Weights of a small transformer language model.
Architecture: LayerNorm before each block, tied embeddings.
Training: a variant of Adam for these matrices, 726M tokens, 5540 steps.
Each number is 500 + 25 x the weight over its row's rms, rounded and kept within 0 to 999. Layers, rows and columns count from 0. Numbers have three digits each. The size before them is the row's rms in percent of the matrix's.

# up: layer 4 MLP up, 2560x640, rms 0.0301, rows 1215-1225, columns 256-383
# down: layer 4 MLP down (transposed), 2560x640, rms 0.0301, rows 1215-1224, columns 256-383
up1215 104:480512495478479496494489529491498467491485494518485509487528519469514490490481495479490502491569490504504461478456513500487493480501488513531530497506483529470510497543508515484509509480537535555440468505482501476520529468495552448523495521505482496479475515468512525505519462523500541520471545522501452535459514499484462530514526436514521547546530473491500486526510531505527507484528
down1215 103:471466524486512518457524523454476483488507517490534507505512521485547503492479467511496548536465466454510473492514463501497508504545482455490495522519509540492479456522522478510480471513489492492486499512503510515497474525455512491479493504515485497467498453508509503465499522498474527488532524458494489464477511497536533457529523498510470505497490492477521471511486555497513535522499
up1216 094:503499487514474517487491498469491523463510488469543508515481506511492531498482540460492494523552496510516491499502477517486509510489522488472464495477478485512489500550524555516499515509526498502517466468458539487506540537450538523460517504521470507510507453541512496500494499503545538475564529506482501519532506517461481543467496506528527489486503448503488477476487482479526511515489
down1216 089:528473533451515524496518457485474506478509490532519506519525548501461508519462471534506501524524525537472543516473461503482511501465541491528457526506489544540497522504489570525429501471564519530531466480486518515549528487469491544459497487526535467542492525502493482495520459515462478448511534500540526472506486476473509545522505482501500541510504520502495471493452511547460527508532
up1217 099:467551510535495502532514495516566497492490457448466527491474465483509508495525456438470515513464500518509483507508481525503497467503503502482485533505499487506479513502472476492534480520555498487474482505518502476484491531488500472448509529519507483523543533501537508521497467519470533464485489531483519518534515479497469512522515501453487543522491496472510524471521466538515516555476
down1217 100:521480511473495512478512496525470470533490505490460494534529506478487514538504530495482478519534493477503493483487484491488482470551537519486473465479571551501518507482492532483513519478516463496504506469514489480516587501529472523539515497512460507542497488509512454483504503528523481493491502534491482492455466517484501485519513496504516505507458492513475478492529491506537459525547
up1218 099:519498507542515512473493468518504517487511501510516501527461488488468508557482478469487503486496502473505501515486450520514530502572474488519508474503470513466522448512517470526501517502530488528428515476449470521483498507501536509522487474452468491464489501444509504508521523495528546536519506520484533503495501508494515508482516501478531493514471461497481513510496509484472496571457
down1218 094:520458531514514514526488529498519461521476518554508498489537484544521523472518524509520504482483535479459490493475496486543477482509488510508542465485542472445453515518512536513484448515485489490506514480510480505510448489486474503500495522523567492472502521530445495534464482512498511516547541465509488502511539478511528493500482505499524489520507498494473516493474525510529525518456
up1219 097:460512523485510483519518479461533544495495515507529501532533540509506519516492526481473549518515486498484471497478517539488481508490505503449494491481494493494484480493460480509557494487478499517508521521500501474468534525483528510526528470518486529468525542485527513525471454477522506494502481528496491539456506540520495524470472485487530499489492472458514500497475481484526483503508
down1219 109:470465514519456529502482480505461521552495534498482462467490447496467518493503488527447487493484491538527500466510510482469486530499529470473518516490551499500485526457535459500521515509478511510533511500466469499521512497537495532440523483512495515481507523568449441504571524479491499520487528499484513498486537504517475496492481462496470525502485519493480496485499509516487524511522
up1220 107:467491515480507489484519468456481530495464493482513488517497506462483509486499532531506510452511475425470488514490486506533515519500525497455523484547519482495555500541542517489514535508517506548531523507469531470469487467505501559495518498499473481512493518495509534492486533517479533526516545520501480574519495547527462482512483495524495513547429514505528433492498485534508472510499
down1220 105:498468496457477486500539480495458516465479516414479496529527514457485496477508558492503513485467487495468445507473512485497475490488522502489576452528514515510510503503494521477516519488497500461526492510489532469483472544539479471564505448481513518499488487507474498496492506548474498525518495490457494493495497533452491522481480486526525461487471523521462527479524477468515494501549
up1221 099:464509511518480471533525532497488494513514498459504504500467490480472509495516496464485522475515439497488460511489478524479501459485489503450488455521477486520506539541521525527525505539533474513453528495509455480432505505495471476511497453510542510539549482479497490530512549516516518563512491512532492463482468507491519495496426471438500517506468440507507460495529477489484491498544
down1221 105:513519538525472534500484503462483510509490525489523493507525507519483513482501473486477489479503478467447447504509510480480513513501442526521501495520443501511457451466523464524497502516533496530472518479512500527536484465461503511520501509531459489506504496483501517544511517489457532511506494485473488533493500473453516495499497486511539547490531517506479472508491538499542526498538
up1222 084:496546495474519499531497496503523458501541470520506456497478460466514526496480443551474527498509523495504487483436477477500475450542460529421462502493493500512492498490449502494497507486491504481493485542567502494523519476517480472504504545461500483483514493521541491498519459492488487526469436480476507523478494512467523542499472470477514479495505470468543464530488484532515500527500
down1222 092:513517491497458526498491512514516538498503506502487521495495496523526485518491518538540477453477508518480479513530529529452509482459497476493521522473446497514498485485545528516523509520548535527503484457478479512522459485480475465513471501555519515526467531481501476446488511516518490516452504550492474530478535476504524489520497493498510545467488460477524491503493525498499501460498
up1223 097:513515485497530488477516487506524494471505535510520523477512510526486516504500492509497529514526547497504515503535542530518523506514488446526528539510508505487498484452441456505492513537533522545461504468547503506510473541511476530549433532529448473493471509500490529478530526495499499507486469493486510473458510495531500486465532492518526479473514506501523496566546527470498475548507
down1223 097:538524490527503493501521482507523506509483520470541530518521531482517541477489509521489488532516505450558517471497493476480508520481483513515454489489505477468520517518542479490488513489512497488518489481524505526511545449504550494517502516508496505525485513477518473519485468461465489523483526483518533509507523484506456450496514490528503530570453500481520519468485487510508505503443
up1224 085:501499561492466510506500500498526552513519516503484443512511482518478468503468450471473540483540480495510487536540492493478515486565484477456468486503506544478492511509503511506510500511510492520515495490541483491503509533553490527524500497520491467466492546495511522490526519472510508511511495508489511533494546496498509490497433525485518504537464487487479536515531510524546530507501
down1224 094:507444509542512493494509508523522486506500478495514496530498534508491510465461513484452488501466566457486495490504518503511499538513471515522467542517554502523489466506507532520492539482507522482494472478483521501492494452475524482491501508522538519546498461527478509495498469544476507485501490512485447542480480525526472481519545498506470458519511526545500458511520465505501498484510
up1225 114:476525507476516490505501491504467463517491521487503508497516468535517490499533471495498510486488508483508478491448542510509480512456492474482477490548502486487538519495516515502491526523521521534477480514471490495526517478564527505547499484488513508530458555485497501527469498483463535555529521539479534540519494530488472500493441463514492482491463476497509488477506477484467492503523